Weights of a small GPT-style language model, trained from scratch on English Wikipedia: vocabulary 8192, biases on query, key and value.
Each number is 500 + 50 x the weight over its row's rms, rounded and kept within 0 to 999. Layers, rows and columns count from 0. Numbers have three digits each. The size before them is the row's rms in percent of the matrix's.

# layer 4 attention output (transposed), 96x96, rms 0.127, rows 14-31,46-63,77-95, columns 64-95
093:543482543475483493451376527504397427489489509483515526476552403520539419488430481495496530435513
092:542602476529521561598515471523553507458470495567488529488582526528522544489518479537377529551509
085:520547442589616464473467486506640525473486535565543478479453519454513536427508515439459577389540
091:597547518502519475532462464514528539483547482546504548513568577525551491551566469456399543388548
082:485592621567496509450581475480494503467476434512493485440525603491500540533514534525560528507467
096:560459490608485493449569487548397493546504517556458508350423497588457425605546514514525498524500
096:501498488535493536571432497456516534544479514451490514561508470429529459458395579439493552589404
081:566536462522529540478556407456591413461440445530495576550493563453507472450444523577633491506461
083:612585453542577546480448472527437474436565441499341590500541528474573490509436509481495502526547
106:478472521511559483536479509437598444474506484394536479471529602475526501449487540428545553558411
125:457464515523455456462506468488416515537463481586502562468425409507455452579541560538490441560492
099:580469542508555513604494470443588559484572542528471481536531588457506475374575463490583479482533
103:435513406509541513529420497507556513446568505446511458584522533562471570430514505407455571512525
099:538453479486592483458475469540625521475489510545541441467533537498418550462447488470461555416539
093:612461394457429568515491500538537535492648440517451461583539496485521548440511472554505514502492
091:505479503523509454571501502396501510517477548470505517509567592486517587519522547508483530517446
079:474457473541443402505595440536507449542545482502549411368529447555454552544526455531527460570510
101:468485545486581458500506553474563509496431509381463508451553512400538552459468535505529509499477
095:565535473495436620477495514488504462454466515451551575522510436459593395440479482531438476454462
098:442548491487499485525485498608538447533573455493484522547603544463418558438585489448507532555600
095:453527519511544439552520530445560518505460594614505422622512415521481548531419492425525580443570
090:611545506472516455414504404461532493516515471505440496513519524458499505567582482484430445378572
104:396528630550473526418443507525536503442473460504485450536508566427518548551597512484516471498481
093:447482542464448505510499547433460550497535486430456562333454512475425471501595506467591484477520
095:469400449475465409616495436564541510531554490470498453547563478499559491566403460540489471568505
095:505557504485445521487438445490516468520407520465493469509491538421527485553460583576602476475424
091:534437557529500513487475541510443484504519431473423513558558462448542559465457463426426480528543
095:455514462542519451503465516429527473481545534406553581489496483386582459520538580333449457518409
102:496444579477478503493503472480439596544462512544486543504513464514439511586484507543438535610429
095:504468544514508491613526499491545504494659465560462503533517433411460466472537489482513453470572
082:475484460530439552549443396539576484519615459495474457551558515547452542494465425463531597567623
102:478425542494488484493557529526573473495464448589493397491520547605456516584441437542527547487582
092:608487459538426513409501526530473484535646423548472544535516456493507545426479568544473503500466
097:503521456476522420546477480409496474517461502431471465525486542584544495595452501611490484559437
097:425495453429420462488588484514526516515521499520547516420465478420459548506547510388541490516571
108:480515465477516429545485505430516504475427549475454472458570461444579474546452520566512467515468
092:426523497462584512452485461435474473549461425546460521504561496569527500473433472610510540532479
118:491459524569447477508472517573502498587484458468531460494422496438503519592548527419549453469513
111:574543440498475518464571519454525468479509552436519413512616433513469537425501508494471496493455
104:460563502430556510554468531493464529484460548539498544562473536493519511534487465575386473439407
095:509512552599474509455482497447491519526554452510543475550567442494528516550416513490532465427469
113:496433538471404491553565530529480505456533494565518453480560585505510495481523587392465542516564
098:458441614497479502568399484526409496480534543447529550382500500545530494419588462478482504550449
120:539431390499473428512522546511559461513548510452509465511574486552508497542502442536471561555461
102:392486577431558559462443489535411542460548500587512472492531555476469487561548472528490572510530
132:491473570464461535496518493451501541526546479563501486409647541562515492440432498451501533532508
112:470495533468530440477504469540549422554503444494509469505445490431416538535467461357466515504508
101:519465514401492495523539461520382613469550529485448550544496480585542533514499505619489472514496
100:525515378460605530473474479528423452570468506497423480568532435471468496470502520597447511474469
115:518440560564473529523479560497581438487474568383595426466591435485501523524447502533515456508487
102:545531455429493577461492502484506481453424544456526498543578463506544438572450485685498501490429
101:445538413506519446455427544484488496536503463541483595568440524511466435467514512516469495456430
097:562517415510534467514538474489558483471451468421533482487573536550560513561398520579469541518519
102:449526503454516431535538500592463484474494486505519539516416535472485523477560471374504440590516
103:441508500467531448597550514497358523541530457563452478538444482456477468583483459449417481506514
# layer 4 attention value, 32x96, rms 0.0785, rows 14-31, columns 64-95
094:500427524435533483507428591594492522559546476430552497455515425575548445421466512544564499445536
105:513503428451486466506516516517619523552489375649482524471451555500550498492433471448555552523489
094:505529588515515510590579470446541435541430550548518413525456528416467441528512478486494514471409
095:562531557513455478435453494561500562543533477543499499440462555489574462498498506452387550409518
102:463510600437519450474506488560499447496455507517518587498521587484588595557441506494547445625469
095:513471448477468563548505553399575587520538523480452479506494454454494460555473477482515560540467
100:444472519554513414568507521554452442517507491506483520507570546490470428525502492426513461577443
091:499544594490531487505474437515590375520458452495465528468501546382470440460466600496517520501498
106:514517513515518565468404531475535468530581376462452461448477547483496521483460498471396507528414
096:469588500551468482474483483407504530505516575492513499398459533524509424514591583595575429509470
098:447454582561494545531514504510495522541463502429477433556521546427525501526523534510432536605546
098:546501502434482517595561519514581548462460525541439510482430479445489372549538497464481459436484
102:532440473586527518437448457568556508584550472576515496546588534570509534488478446501547439477488
096:485475521499451521629520580474466440532433442522548503478452592485492472447451486430463510498487
094:596508424534386531382472490473482471512542541463497433547483418463428438474534454475549515456533
095:553530569546438375474527519538505524533460472488524576491437560479441580601586455478487599451453
095:507502474425449485563499513524480482509554566510500483543596395438517550502530540514543493511548
099:492471602434475439529508488563516481501521492431500462382458450431461443540510533528571465462489
# layer 4 MLP gate, 320x96, rms 0.115, rows 0-112, columns 64-95
099:488495536478509594482488482529503529506474424533476444467513480382462470528447485349518602538455
108:575463470510493552457506506487530505473479525621490458478489561524485530432475525473545457532512
094:438556568466517588493420466577478515499417419457490522503490545454564455525548561503564596544510
086:494455534453525449579530479441457578413514466482508479495460545508469511454527559486486454530558
099:530498515452543535436620629521506530502398589476411483437527503396602475480529493538619438553478
095:498428513406489464536540458459497438543549512511531514507524416537477573578428464444546413537392
098:488405551449502577426516419523530443470503475501523477489473482461583466617564533507541522424488
093:473483463605547558468497610555538452637502474487503567493464534439422571474551550405530433494523
097:491510529503597604491483503535587548548448480503406481410392548502501548487509547525564441509488
101:517520519562477541403479506391517589537499486419406504367503509518406552567453443470502521590572
089:512469454462399540564440515482499453544460534512495487414597602520404517527459418464542478519404
096:515518550436533559527515538506502488499488602453501452374413469524479470571468451466459499462480
109:524478438539460501429555528477485457444497497511482500583451386515525551583377526510522515477509
100:500540441525542480551552512398547547415464544435556473495375614480458539470497488566415471560475
091:468603494523444475530548489617552605593516497470501558451390448543532584436483433503505558549550
086:534475484408498502555521507547468615474544497489479583536400465443513477552508526453499534497483
105:534382567508555486594505529485433538463493461488560501529467545498476450640518500418551532436499
091:517449473540526488542537518479478477531595591411475542501493434503561536603496492525481487570399
098:492554547544506484511497403500480531490524513411540542462442549581482513527560420360576504513465
101:516420530500493588523449476509508471496522650483463428510584519428545528521426488488497434456478
102:431499528497498503456521466635506460518492421512509453484477596619469454526523517378487598507513
105:576513468492430486454606534593427519455458555539470474524499512509489608487522440554463478452499
103:605485469482495623371446574456468409525544538514533418477538564484427526473514482510600560604452
093:428459499460502528433552475409483458543466623532463483450471523481434488463490423527451462397507
099:634427527498492561507531512526442488493551459457490491406430474558463631382539412553484481512510
098:567400494476418495478479511498470501495462496445453417467410507558548468429536522487564491570434
104:576461540507535561441510536390445500516443537504479442456568471447512461534507360528513554500426
098:537522492514537487494554409500469537473564488483501463504552505407456539549535472511422461424441
098:495465538481464487494450484488488587448443441512462600514529503527451537534512547514498516489479
095:475479445465494546477529418516502450466475520487473583534453529541496472532600503509480541441531
097:551541481428419494583513423481526499535398439499511420496370525506574502462512488525470510529534
100:486486486479553506532379516447453454524520600494534580498460547450544440558468470495437482562424
104:498565567507553488511468477431501559508478462540545492488513550561497572475628481434510430519611
094:459400542481581451600526569489463533527386490469537511504453544482598505551487491554505467458551
103:519516573546512424471518481581406501451508555582544437422362501508499516554512439518486493420521
097:503612521520548437561583525429436547503448532486604453485511534478554414441529533386451613462530
106:490536454561527531530558474516537439534467580481575494479550529449520527490583480503614450383623
103:521456523387448512494571575520537526572516544507453550488420383508546529496488419530635459533481
104:493588588362497582434417493506523429432431465557408467489447508497450489489423512449539444515474
100:510499437492444582502507475569435377586495487543469544522472488518506568542455463550456543484487
098:576489486471467468467571419521541497408543516565515461481501591526469440528458587487435430450421
103:473434438480531525502484621489427446562586499492489574492496529497485620539559406457547528385434
101:547513429529510482513504541494507530408625522627509475556452545517477516472415418533504518375512
098:527462403569470476433479493573485587508524606417514498490557508479461479565450511482488533437469
103:498434491541473474486550562503522494591475596504473562494492423504543507552510475521531492547523
099:544415437525548547544465431510499513495467526460488418553488414460531445482480525457543461469491
099:536473485511472518518554578565531496632526493511445573470467534491513496582423438502516539505506
097:515513509607526462515501502487424445458475473468564409499528590539487473586484553501497499462515
096:473571522479507493469482554524546491457519539547521340482485482441473456475491480526502458527515
105:499509545496504435532490541500551493448552581517496451551491448501499456465459450430425545504441
105:524497516464485548547477599559422465497366504547489478506528487488607427447525531443498494522546
103:514514598478523579489408515482514374505509467509496533488440483416539507406566565344525608380462
099:517455504419492439535446583510454483444534541505466509439542565478570456545427456513562501527437
087:368432463580496475496454518517395580447540436522503530462423522446492535524471443456629558439521
097:483418556474435444449514532505455483505619541537449537471418535502642577589526489503562469506465
090:520554512445529422377457553447448485441510495556523457479452505519505472381510478478507459546546
111:473466484454527441614445572625450549506503516522485425495479454569527448554497489459515509536421
098:502580502384448510607430484439541518435536577547505519533481442588415467458476483409462509473548
093:532481506517555492483484513535478442477567499463561511424463445528510430577579495506486583512469
103:585497536511439450477532508530446434498517523542393454520356521557542433460618473535499561528449
103:555503551503425503513493491468483520563444563461550453496417472453627582420534481442470513402495
095:477540525512618542421527515516506489458522546528486496506474475443493465499474534546574428518507
111:556485451558574551479473555528509598504497520500555460521494569483548505550499455489581438539394
098:464523494497425417545484435449494440517509545431506440511525482556531408532469520395515483489544
101:528565538546629506476522523488472491592541545540555463496552521520440435521442434483492480409410
094:503584515499534577578463491560422494488522573486493474375420526439466527490513435471524508506489
102:491454510518596545399521531522527577535398537504503537515482471509507420590454477527518446514490
099:547483520525490556517477515504360606550491510450417464509503491514514531514476484523381480495509
102:528451568467515512503478492471487486516503507519535478418454504481563587442465528492455470549469
103:452486521474531509519580442553508486449460558522469522470493519618511494480460525494580419437393
098:528567397566525523511547472470533433508467517438520551463517506533544484500535444474450453431534
096:488515518465450547509552476454461437541533491550476511464571509582551434519514587488420514476427
101:604437470541512597481444504518542430507459527522406521489471517585485489539478450476394500551479
093:489542457543507542479451511463501504470450482461522520462437541475575570458556532527461519456423
103:532450505533379565428428559499533540552459486484497461492512459450467429630442439404495614545487
096:540455419555467491525513565445542421545503522575431559478465448521539518489507437571368413452429
088:577524570573525492459497453474551488563400571458445414469539546485464483449556532433493446514484
101:520517587437460517498433529539473411570476499472518498430603450546462529418493439483465552464444
096:486520490452512588421467535463558522565483572525605459458561535530538500556490427393429489531497
092:530497501484497445434547435558535461500439498465502502486409408473593478534378464486487505582544
101:488543534401599482534531548488501446546461560478470562521491510328511569535502431557459520476494
103:578459438449607487529500433488494501509519596535473509491515565448432401525439471466610513473485
099:452591549535512410401526523449488379654472500535557465443534465500484535535496510473501550434480
091:572498494398441528486549467478506508555552545453520477504479573490551516382532525482501415542458
096:517476437538510538592515581528433497547468515425420474462376553429518434397588486484521486521454
098:479462385465487520541536468603494523592476518471557480529520558559469545501570498456558441570445
099:576576378510500537469495493560573485553538480574373417539529510600457439521491482521429432450376
099:471511473455539454533512461475464593439475499473463456447448484508463553592472418451462454510474
108:539496551396495512439556538449555557498401512532439491495528436539520582545391535501546534461477
108:570607449460453466500585539489439547600397536533507412460474377518559477536485424474472552478506
104:469482517481432524491471510494470525426420536537556456364412569535558640562483519500458470444589
096:539460571581505425496459541536476594476467611478460439466485513488556485471561487489491590364552
082:467557515486513535502509419531465443475511436559532587493518371494510488473503516504574589396513
094:547395498527442466482527471488484523446576540508473451468456501522425422493537473528548458485485
099:555497459468455446508503458508492492542474515485525550431445605501564523587396483528452463536500
099:471624491485558474515374479537523551509388602520506523508497592502469475497455474531547508467544
095:527505517472556456491540484491525438490520523453457516449582530493468586456467381530574451515448
094:564405450553426542386415427562517492469517463527391502515527464440478522590431435452561544576455
097:522521511469533435506530561483597532542455578504502431488571533529506597540501476454434482424463
100:577460533550423510426565536564449491452407545519542522537543480501518469596475452502549479359426
099:495514438476533555531546542491473455506423454495626460408466564483540516458615546561462502556426
098:520499530474528476535454533571483514469510518455481503448597504536529596530597478462442564484529
102:587487445540434528533433469537502466396511479543557466435495449615509519530515397519466529586503
094:467546547497475528573516662524525544472541445488518571544518490415387451512414527521548546494420
099:559492494433524510513523521469525512500435467491589538519503527466552547535492421492563493436494
093:514464504488511513512491473580559496459461420486449462529585471504467518636470401412520512486349
100:420502507473464516473531422553469467458400474522492532448488450535411507355433392525481478638521
093:516500471530540641511515488424481503472598509486496397425531415495521479538557484411490573497494
102:538480481469559537573527541448415427525494621405535360524490562475549478485547473504541512520463
093:461543490526490547523476545506449437487507535479573579476446479495624541557504416460442487540547
098:543478523477435532508599564561423519467448537500474493465537471524399583464504473567558508506437
095:518452486379507583466521538548581471448524505468446429539507500502584454573395545532433436474425
119:535500437503491578518512576472512443457506489540534512366526493562533461529446513440497535536605
# layer 4 MLP up, 320x96, rms 0.106, rows 0-112, columns 64-95
106:469540563552484500490530538472537495496441460537510518488438498517504401506454496553572416563519
102:450517473544482438542478542514472470523435545441489478579471486523534480542574544520469517456405
096:468550502490505602479462490550533541452458493524546536388521548490539533538499505447497580533541
094:515560551390476530432509448522590581522395429519526585448439536467535442549549385482559551486501
107:622474497483554472482519459548404402472547540514498533488522516510501557514473513542388493512517
094:497523596521448457388413553570458520492541614472438497541375513524561488535506563520520448507524
099:399468479485458543439564454512430513398567397536473403486457549546514535498623504557422531515518
098:512574450434448564455508484577437562584535440574433415427577419533474526505511512481585536470668
109:525484437363552535548479472534332492491509460498481590488588483486498464505501553431534472544503
107:533531537570449431529513416460567400475636495517459522496379447501470545547507524530601435490467
093:520559479526522557472418438545461488429463518522471570601539472527438453444496325642502530444514
099:533531447435554553540473496469578509506507478520545534431443425435542478487529488561386507498528
105:568547474480488495528499532470538501499503438499568561447518536519577446443506475504522564576500
102:434510453581506493533518563505468503525402483504472472448500464475476541447493490422482504517494
099:556477521448441523578499441467539469575568501516534445521510487459417447510509489515428496625453
094:442577515474546549459516534448462526575511451518402502563537539535472454391460545493479389453405
109:472420542466474499495433479499488400513471446595572514519480512544642531485490500540462438508534
101:547521547513432460487505538577473433509520521516521440566517549500423535505539446499629530502418
098:421519502498645516439542479482539458454462448555479457468388519546553415522320475516530543450558
097:533570479467587453529493529592434430556454492423518535493520413522503530532501487620451504557449
097:453459517534552516520541512515576541549499478490585561539481482523580518481475512536462396454579
098:473492469532513484503502489493548408491466479511566426522428602519459566512441519531522489487530
098:490536472518593512434496408523588467490502489524542461538511458462515563516537501516526457439566
092:449553497679526602540528447554501453513481548547519535487461486506395484575581436567478478541512
096:523480491513578486532496511483474477568490602508550496534569495437489437581486477414508580442448
090:524532516601544490517441454499537470491484488489549509530434523464467475507472495494512541530531
098:483446507464417482414496462450509552586424492554520479569554445589567580546455585459453522502617
096:506475495444371445574569521575465567438511445465567497461482437535531512549538542408546532434439
095:558446490514539531554545502481572439508514492454464444538593495390532449527517498555514624546517
098:439554433493515490424421408503481411382462495550568507430484493464496457500587488498484516526562
098:526498534445543475586383568498510531555466430439510506594499489515394584383446456501512465583532
102:448410516503531497524548430525547512407519433491498527560499451483450501381519444507631444464506
099:517467565566614439478588472475461490554536526521464494490465476369510569549461518467464462515495
093:488479473510474498488481536546436602546476500440536400488412525513514561513591519450424549494523
094:472505576441466380458495545566408525517597506544484504507444448507503452505558495527601537448466
097:509450518519404531454456391554518570446457579523429397527571603547561560456456473502449464505562
105:478528525459487439572556500499448477415404438546516527507408432501427654509453634515500432480558
103:562469499494563523577516454525439468453502467480483522544598387524476409406509480367560457465569
090:477488519555571480516516459499480500550474490507570519525551526408567613452510502545475565411530
104:553523583469438505489443408542491509535500504513500500457482519552524543430474590446602489536431
098:524523467556487371512443456548547500511449543538465474539439500503547525506470524556445472441523
095:542399550569433427424526391563577495581399452526479503573523550484465540513490461527531400534561
102:526455446587494563515473500575592466449547547506477552507472469553525470494606456510452632493462
096:513426444543485529598539481483569445418561533475484535502354444533536550563563478448463563459536
096:447390518538527524572532470528524549496615485553479446572543491539479477482605537475434498432460
102:546494522483452484485470505555505430585502492550458500541470455533481550570540541503527520681460
093:415554517427501464505454487436460507529524553534542475446503477580509486475502397441513474516466
093:469548453509484554529527499537490453413566405537480509498476486434525503530497532607458500530453
108:587536488488460482536461585511457576507575516511437487447500544570517470434532479522502555457447
117:535470417447497546551565415520444517562445484544497506457484600536554448495643553448469480499507
096:508608548516511474595533460560498462421549462532552506532515481543508550407507531533437517453536
109:475533521447533569511497497535564468516497534455521515511479493524489507484461469549575535648540
102:490415523508456469490419405516500574517461507483486489493515506453506523515490590425591523440500
085:473560465482548456494529450488468574467406459558451548492514556515471474449421436470524534585533
102:389508498519408535490470538573580493566448483425522439486579540521431515461518510527474386532539
095:510529463566482533528547491531503537522548504496480474531461447534531509480488629655494505432566
103:523394474574516549525463575510495519502500531509505535442503507500512550611531456476408518533522
106:501414490580556494481454533627471482529529425469418557457425548537491551495448458495541506555481
091:513429559495500564460409437504409414428432538465488471477525529477406477478499447531528609485553
098:534487444484497505495535450534508566399577518534513414456389491535523451626485528561548507421466
104:472434470433455415526529485446504506517444505471505445493507466556464485606514562458575498505529
093:545469507547412537478545559520537492521573458556482504506511482517436557573474623595566518434508
103:509377500551491471454522466554571595527528454465572518530480488493399417519501515408515432418450
104:458515448477521501364521502509474512661448516464500549462402543517456506523523522557464581438509
093:432544537375479630497513536546543455518560481488552481534523504527493519478500499450458445450459
105:515561543554484460526533428443466491423529514582494577521470520456529489540576446472419511502577
103:516455488549496559413581573427518454493488485553484469485540499495484467460597447460481542518472
106:528447573441389543445520529451431474521515389459491493447508630492483515442576476509513489534593
095:592494480482556626476420487572458449455506465488563516551476515510579555533438465597365492465569
098:456529551543485537451452543491501539494523457467603479478452447489613474500610477484442488524544
105:519616572453535525507523459430567482526573560488483477500481549425429525429485453484384522458480
101:479522489501497496482449473425480467513514533516489514433490501558369498467529552419447627542530
102:436467457475508427402492499434519449565411536485588542471478470551566570415465482564584519589498
095:512463547505573419506467568493539470486526453452546527476561610449565485470527491473509488463490
109:530527466551498501432501409399526564506493510472473395478486553515511513509580604472487560517442
098:522504463538539528427526542421543517505497591485527510554432471500480428643459422515481539474488
087:502435447494466583559442516471500594530509370514487550511489427499576472552551498495418536552480
095:463481567451404495473507465506483460479482547451585406510509470476510470544543544465379508496437
096:549457476577512459571524540585560408588490556454529457536516474518424525460407453487493532518508
094:570501383497510486441491591530526496411519546553509535528545439521539499490594494539586530500470
110:445544477460426502494493432463519433479485444574496478434469543555477378515466507425495543502525
097:500501505478499534440515570460520478553481548428462471470418535475455474431578454468547488427521
101:488524472478590511511420465468545520515492489531610556501460453527468449439495500459487537623527
096:507425426438456463519533552582511542443494535542455502516463439536578513483392451519537532602462
093:482559449490456512481504545538457424504538608523540519547513517506427588523458534447425495461426
093:545552516522524548486490424476537543496376505452412488518500530490536517594486457444493452612431
100:420545545454472476499447447551457506449462465542407550513466530454457487447395455536431520497482
097:520449599547576572463447562500562450510431461539481556495516541442503397490511506354483542543563
103:432515616447530482459502460462507463465446450610510465515453415442558563484530429456464541455502
105:473494491529512550518544568400548401446546499440538525495468500550584464440427480530391552433638
105:472494526493506573567342493518541536496440455584486499501534520617538563508505519442456456465569
101:496618484459470560524418463505494438512551546420466513503504407545549521560553495522373582553528
096:536494442524493477621430453473530404430513510501576586458606457545506520576596502408514470517586
093:517578542575511541506514545552479505482479482591598523545499452527393498553481535536464533459577
103:509446452462448557519504550541523525441444571472487468449563511459453438477596566588467500561534
100:531430558437464491531457509553514513499396545489464628537389435457551531521498470503512505457475
103:490541453470474442518464439500469525519529491505479447512561485542506512457545480491574463571466
100:529561520503443537475533608464474509466460490448504447484548498485468412483460446497441486513521
094:472544464500580486451501401484519506581499492487505513412480517548535402453539444443462452490500
094:479520496570492551554544469537495450495477445499485480427483501418456561446445500437555511626592
100:530550607477540479501455475587456518567557452460490501456545607492451526512563553456517461374530
104:478507482454392441523467517416475499439599500513535425500556456465453447426499549486493489560524
104:518477475546493514536569496511481471453486598477512531448570507479467411558574550441485481478546
099:485504567528462555468510441576441401501441444500472356495570530492527472569508473428506465509462
098:574444529512456440438428519551514507400418503517468473513453592522568561489604533491549503515495
094:490498577531476516437618555499538468532523458524520421506396491468492560438476501608472479509493
104:520527528641520435469425425567447500545556490527438468540488446489517575618479558489492563522443
099:536540482482525529487421512512534437446445503513588509545524546492530537614418472558500372556496
106:510509527421513393444492535538553490533479421561467557508530484468466367492459492547563533521526
093:514471451549572475562527549486561495424445484515503526601573443449448503549427480535546441485478
098:481496488522425407462540513505401484527517566490467537570475539446455409562556485562403427436478
098:519495516477510444406474461531494393526450464489553455488525487469523530506465438508519689523485
101:563532545675453376538507525492491587441522501488534503491436508545508435546488485454370499488431
# layer 4 MLP down (transposed), 320x96, rms 0.132, rows 0-111, columns 64-95
099:562561481468497608473492554524556543539433414573500484529455488483454392481459587490531505490439
105:494468503505529521554383474467478438509486534523462506410503460516531532493513512429401561565522
098:560564508599466453465458489519531558445566448609425455386512534503415526558537531551459513540546
095:495553471482484400489448518383444506482453501553561528567494515535597500532451467543580535557582
108:404485497483464529500499459434544484506511486519499524417426451489461484528531548415622503504498
096:581557500544522565527518492490481541557437511550531443497432495489531535468483442515470584438536
098:526483495456508484475495600414429643500483530474498457485495505547477494447464483515500476529522
094:499477513604527432474583465461567489469504433470549520432493519500413529406470484548527553372438
102:482545498536494504436585526503538565537443482442432492298435476562534585484529492441523492501536
111:502488470493490511487398458562455424513539456534440549678538497433467418506487515561451408538530
094:501565473540490492568512429466482516571443432526436566552483481487564476462520478499489537525588
099:496478492502549452489509495487521554519458490512544545565424430401483531545561450465546451530556
105:445418507523541456454579553581540475421457554434533450512425507467510467468406544469482520480536
101:495519524412485445422525530515615488579563490487539480475443490408470513570467532610488578416457
100:588501494506490560486501508622516511601602454486457534415489494492558496465483510630482410543502
092:471475457410524514392496519571464487496512469441439369506509481464523494501503464526419387486500
112:463504554424469444541548540511509475521490521500545516571420445507472512495529532617476512403463
101:466495444497505578489507513446596507462447474519412518486517450520562522469519613462439546471583
096:479569462530460532482536439513416541540432494633526497563406505533639488561443523414529567482506
101:483465456502476546408567491415503535537458473568534603414463484514464441502581526505566575559452
095:471506414442460518595509512549584544597520536527510412407464414446556515548438517475478534505447
098:518481499496531468478520526510489386534471488499402554500487539534463507463503516452518557529577
097:506531484523610516516562500419477421495512426471455516523476506510503546494596513624476575542522
097:465470461418476435564526419595550524546519489473517443453441573539522387467550504583482476497456
095:580513516502498577495504521527471498523491504487480524493612501519477500510494490574453543487499
089:552475517489428497409504466516576525491508495543504489568520396499562476428437543477435527494499
099:472508527543532461488468467505431466471453566464482512414479559505558504557505408558671453491497
097:429394433445505486532552423478526479505565464609603451474519609490442545443463477455402488401474
104:510512473507542539492511567524506425500553508225560486592560450488506478461535510490520491564547
100:507468513528492600481462529498387474435502505661468612456519522514549476476552521573531547473584
096:549475485427618447512503477541516461451568457566523538528503498512457440496476522561449397396508
107:522550545459389430418380532535553544560558543481436453451563457469467560480500459480450556533510
101:497465476471479487555467470476499572597529499409487533609468507494468597572497483555618479445518
095:563517516404489531496381500518538515558549575576449478411510463518496495424429504423467554462473
097:503455567606532434461522489450480535549477543505510488459491478515563498465441519572512461604467
095:546590508466483471515459492460560435530468457532478482520580474559440481447485530387475482496479
103:534455466542474485473497472401554486502438507395481593584560543475556492458455419581422559504489
103:428484551497530572409544678507587543504483453461507441428551505480489574512545476505495448443549
091:474472444497468511599483441537433464541519437424460510551531478535527460507546452515629584559627
108:469515368501476548445447448601547494493520558520541488533447460452481548524518544427454610493514
102:430540527549455511528455467443500465548424573397421476540555512406479508532436494497546614560496
099:562510483480425492551539478514458488514593575546494428562461535565469484518458525508522527454482
099:523535495500466389549481566476513492450581462569451450492457499511503498553442492556574445554466
095:448430522432495516398595509515569508403529521547481511384600479458511557487501473543477472476399
096:475484493534482555529494575469488570614487558505502529544399485458593562536496477588534481501474
104:517531513484431553505434543556542473555507476501503471733439521540508512517531503526480550504472
101:478469464582545473448531499521511488470484397418570557527526591473555517557448564452575511464514
094:562468506484446588509456454532420448558462460490510528418476438541490476498543547499575623603553
107:566448461507542550592441445479538498476457493442513555561493512544445500544512518453526460404549
113:472501532494511477485529559479482461444552551568501395552470463540469501485465505468445480505506
098:462508463482470486458419513524465428462479497607500548602498561502473414480428519503502609521529
101:508506531530474638532441474390508511473455542491407526620498457510441522539429532493527477541565
100:599452477510577522529435451613404457515544531504495480554520513455518498481496483529565506543596
087:480470589572505545558418449390592408482463449691512475491537525462495479484509525425576460577454
102:548460460436533456580472528481445486547526468578596442415519573474480425452486428472448460474591
099:452486527538466548529567467512468570508537487384447446573502413479482467539523519509520550442470
099:496549493449442550560532497465501459464482445393527492471505520555553524388471477478548514477520
105:479495521556484496461526546610543467508515488347408474523416570505485495515456540430462545519507
093:446489585523474502507506519525434499605548548398451493474483540502585558357594548543524572528526
099:535469477571430557458446481480500476450462528564478425550402517510519436548560503554453561534517
102:530497449535431569521407471442428528517499463548545500389547506438471541478560418590511405445421
092:519453468522536545523570574445475573524445447438577487540399500445622544452441401541499498519481
107:483460458600414511531409498554574498503602471472478438528531562451493525512490437645433584514444
102:513522476519471566488497478538439557496468509587479517569408494567531521519523489397521534513396
094:468557460470569456472465481448431452496428553442452518464540461414491428412520462672503464481411
106:540545395508454482491537568552624518510590456380546526495565474426377533441491517475542513459492
103:368548526586432522516494421510527550479481431368478483597524448523470500494506582486479509526555
102:542415531556549570498573406540499499471483484427553439455557473522484480477574433496492509445458
096:443554527594469437483485465528478473495488545465425505649617484466480435550525486505514527510566
100:480403435437445496433482461525509482495477573578419601543468545507499468578459495530513453540419
100:517527490441392505563517608503496498519534496488523493446387544466470520479563490540515489471527
099:599540475553445475537523508399565497505534461580524563457537441501556468460487489537549504506487
103:458463450598458461408568585451468549532529523528426475507498524454577534543505400572588495482457
098:489635470524567457495426600576428535502434496510395451557493450511477377515482451543479555531461
110:556566476534454364495428499464418541523550504581504608468512500554469515459387473611433470476551
094:439543521517477466488443503573486495507509519515593431473566585473490434442508479497484415478496
094:461509538467529571451488505502512480506475543528480521432463455486525396524538428315469475534519
094:489528506520524570498525525401550556508524497515514437434585524548567502467493495524511499452447
095:502403418534533476573489532444540433499563463459469483523508584464478493432462461648529506481550
096:470448466390545590512507572421527476436508517501472522522518557526390531496486434598593541623510
109:536548438528526493544536562578483475478461527474427530466474525409519605598486413539445451515489
100:543564373422556632426543471442511578541436509517484513467589474498579523467423479512505486495460
100:493555478505516445409466456551549449527552496560569530464438489457505529548514447555487514569510
099:485502488411457524498532559488524508518400485574504497481528517459552552536448506504409470495509
093:543442585478431544576481575477458454454521522442540407516483457526564496469521502501474495585438
093:457492559440517525518448490572570515498503506458518456541432619381483488533432477570546575529490
104:548538526468543468459550485538508499545486443550527481561498510516512474525464427582422380468445
099:502483427543536504511457477411405555410428499531381497473502516480506478500462519373526572511455
103:580549459473491561370577570443517520458456542522457548518543496502455474537504537444450501517488
103:491472526508513504446535523484389477421487544706521529472476618516463389543514503482527522502419
097:493438431479519370515547544487470563449505474505537488500513366561558508421508431569536544541529
101:459438488535442497422558474431542434517395448622585464460456510476525502387493512499560570502514
091:416539509505489504538381447461626491506493512610461643466489569570515487488579422470574569467524
095:549504539459455442539558456556509433455497515534548416419590529531534468539467401386540559435434
101:537559473527518535443514486561557592509429413595536497495442512509569498499472461519494500539448
097:506392484525533572556547518557455494540422579468504505546575545500453451490541432452580502505561
100:481560576462606520516540406462399486489481566495509584438550602511463573465484529554491550525494
095:546508586466437471489546524516514480564455426506519457465504522554502483506421446522529455439524
099:561418559442607521575565521526499511464485533508493540482474497483480548508505533454517474480423
096:549449444506533408510415456472498518518529518482450538414492432514518586585422472540498572422530
098:559414552499496508492483570439513525490608591472567447491530438548453452426568498400502534481478
103:532552528490545513506524492468516503449456443478496450453475530512577542428478561509494595532445
102:453516492505488562500502474505513507472517499396589485573490495517433509557502487497471439489545
100:591498475488430542407511538455459472534536564519537587489460513528524531434549519474453542353490
099:484546461481493498502552452487489434459492502516538454422471398544553523497479513516452498527488
098:532559541486455497475515526520503500489505468506474422444474561532554540484506446431497502465519
102:594552498466479481527535443551494414556522418568390452467540517478574475485438571487513515561378
094:483484531467497496439539529470443550498485589523529511427574525514508453580523526467489448442411
101:484465415561537567502548505486507388390479602479550502470466545449566483450481510382492513482558
089:447514493524505574493586510495539535444563519555558509527417485519441484517555525412503515387529
100:462488504435588495430448492553529559563526564444487578419566489518530499443460567439487544506464
098:579466539501517533523517465552498546542445580557490496433547488515482416400474575453576435525547